From a checkpoint of a small transformer trained on Wikipedia: 13 layers, biases.
Each number is 128 + 24 x the weight over the matrix's rms, rounded and kept within 0 to 255. Layers, rows and columns count from 0.

# layer 9 attention key, 640x448, rms 0.0632, rows 541-552, columns 224-279
[[137 138 154 133 156 104 129 196 142 128 140 115 115 182 150 166 125 137 119 141  94 118 115 134 112 151 111 133 149 159 146 142  89 137 100 121 141 133 147 112 137 143 103 112 109  92  90 142 167 132 131 105 115  97 108 134]
 [124 164 132 130 153 125 121 130 141 128 156 116 129 118 144  94 130 127 144 154 102 117 127 154 117 146 135 102 152 122 152 147 107 128 101 116 127 116 123 126 104 156 195 146 140 114 134 146 186 121  93 121 120 101 113 150]
 [157 128 121 125 122 140 115 128 155  97 152 128  94 123 125 101 128 133 127 112 154 151  91 178 102 108 131 106 171 140 115 145 141 163 140  85 149 148 147 144 148 103 109 112 106 151 104 122 176 150 148 126 119 112 134 119]
 [191 127 115 141 120 109 112 107 112 132 112 126 131  93 112 101 153 136 131 110 143 119 148 123 124 108 120 161 127 154 153 147 117 147  89 145 120 130 151  83 143  99 138 138 125 122 146 119 139 109  95 130 127 101  91 150]
 [154 106 127 125  89 135 135 125 135 134 111 144 157 150 154 165 119 157 110  86 143 141 141 160 139 120 105 156 108 109 113 112 158 109 134 149 146 135 100 164 136 118 140  86 135 115 131 101 103 131 119 118 175 144 171 112]
 [125 110 123 135 126 107  98  90 133 106 147  94 129 134 125 125  84 115 128 126 143 141 120 125 136 168 205 124 140 156 137 149 120 140 129 129 103 118 130 128 145 129  88 117 120 147 110 162 146 143 121  91 134 117 115 151]
 [148  96 119  94 116  94 104 141 153 151 114  81 115 108 122  98 128 139 150 143 126 100 109 132 158 131 103 114 115 148 140 100 122 142 116 142 119  93 135 131  85  88 134 162 125 146 106 143 103 204 133 115 144 120 108 108]
 [143 152 133 145 107 113 122  99 105 130 140 124 113 104 107 102 111 148 145 106 135 101 137 116 138 111 176 139 137 144  85 144 112 119 164 104 122 128 139 107 147 151 167 141  97 146 129  91 167 145 159  74 111 173 135 121]
 [104 151 142 118 127 137 102 135 131 118 141 130 111 176 163 147 112 147 111 137 123 160 135 132 143 114 135  73 111 154 164 149 137 121 127 168 140 137 107 172 106 112 142 137 150 109 126 144 134 150 158 103 155 141 111 111]
 [122 125 126  55  99 119 142 112 138 122 134 125 157 151  81 123  87 112  74 135 151 150 107 133 119 133 175  85 133 143 122 116 155  85 164 141 162 137 130 170  80 120 116 165 128 130 130 114 119 151 132 118  98 191  81 136]
 [145 141 127 138  85 105 132 144 139 126 138 161 129 117  83 102 172 121 140 159 139 117 141 113 139  97 108 109 143 169 143 149 134 135 131 162 142 106 137 122 100 102 138 127 129 128 103 143  90 165 129 135 135 107 127 107]
 [122 122 106 153 113 162 130 100  75 116 117 132 124 127 120 169 176 116 144 100 147 103 129 142  78 124 129 150 110 107 128 113  93 143 106 122 141 125 130  99 119 122 159 130 130 127 170 121  92 120 105 139  98 127 145 155]]
# layer 9 attention query, 640x448, rms 0.0629, rows 542-553, columns 224-279
[[128 128 107 124 112 126 136 128 119 116 144  99 141 137 132 125  92 140 132 123 153 137 139 128 103 120 127 141 146 124 133 114  75 118 123 121 135  67 131 100 141 130 142 114 142 125 106 165 130 144  86  94 143 139 116 129]
 [129 102 133 129  78 123 137 102 183 147 136 126  83 130 119 139 124 108 103 163 164  77 119 128  84 129 123 161 129 111  90 128 129 122 149 143 133 113 113 151 144  98 139  96 130 125  96 135 107 127 129 102 135 119 105 132]
 [102  97 143 109 106  92 114 158  97 135 102 125 150  90 156 136  94 122 115 141 109 147 127 132 148  86 134 141 133 128 125 115 119 122 104 125 137 182 110 127 124 135 135 142  96 151 125 127 137 117 115  84 133 124 143 105]
 [151 153 117 120 146 120  95 164 121 124 105 126 150 119 177 105 152 140 115 118 142 135 131 146 112 138 143 133  82 116 148 135 108 151 127 109 132 133 132 129 122 112 158 129 120 124 150 120 125 126  87 116 117 107 194 137]
 [135  99 115 111 163 114 122 117 128 146 169 112 127 139 141 111 177 119  77  70  89 130 113 107 138 143 144 120 133 148  84 131 145 143 150  91  90 149 156 114 152 162  84 130 153 139 117 146 148 117 121 127 125 120 116 151]
 [122 132 167 120 142 129 135 128 153 149 170 150 112 149 126 153 133 113 114 129 138 106  80 151 173 185 142 127 110 178 122 101  71  82 132 143  91 145 150 157 117 162 142 130 147 129 106 107 150 123 130 105 123 130  97  98]
 [ 87 117 107 165 148 137 138 140  92 161 102  79 119 131 133 109 140 127  98 155 144 139  98 123 100 128 142 121  95 123 112 125 135 128 135 151 107 146 117 166 140 164  85 163 122 157 124  94 166 136 143  79 135 129  96 111]
 [156  98 136 104 111 129 156 114 124 117 140 149 126 146 145  76 149 127 129 115 128 115 121 127 169 136 144 103 104 123 154 138 110 120 107 128 146  93 113 102 112 142 184 114 121 109  99 125 122 120 167  99 103 217 126 119]
 [105  96 134 120 102 131 116 125 139 124 139 176 115 106 149 150 101 154  64 119 166  85  88 142  95 130 139 106 163 156 121 139 145 128 145  89 165 125 107 118 123 137 131 175 139 146 140  91 132 160 162 130 150 158 115 144]
 [131 106 161 135 135 121 111 178 140 146 124 145 127 126 114 128 134 115 144 149 103 142 187 149 162  71  62 123 131 161 134 180 110 137 129 169 131 142 141 137 136 111 140 148 126 126 140 146 114 159 113 105 143 110  96 117]
 [139 144 138 158 132 147 118 131  79 127 145 118 141 141 120 150  94 149 134 132 144 136 100 131 127 126 123 150  70 141 134 182 124 164 154 140 134 150 143 126 126 166 137 145  97  96 138 116 127 131 150 140  94 135 172 118]
 [ 90 111 167 134 123 125 109 119 147  85 149 124 144 143 136 132 139 137 124  89 147 123 105 118  77 110 129 124 125 150  60  94 127  68 127 155 122 101 121 170 104 108  99 109 137 143 144 107 126 132 112 125 114 134 149 138]]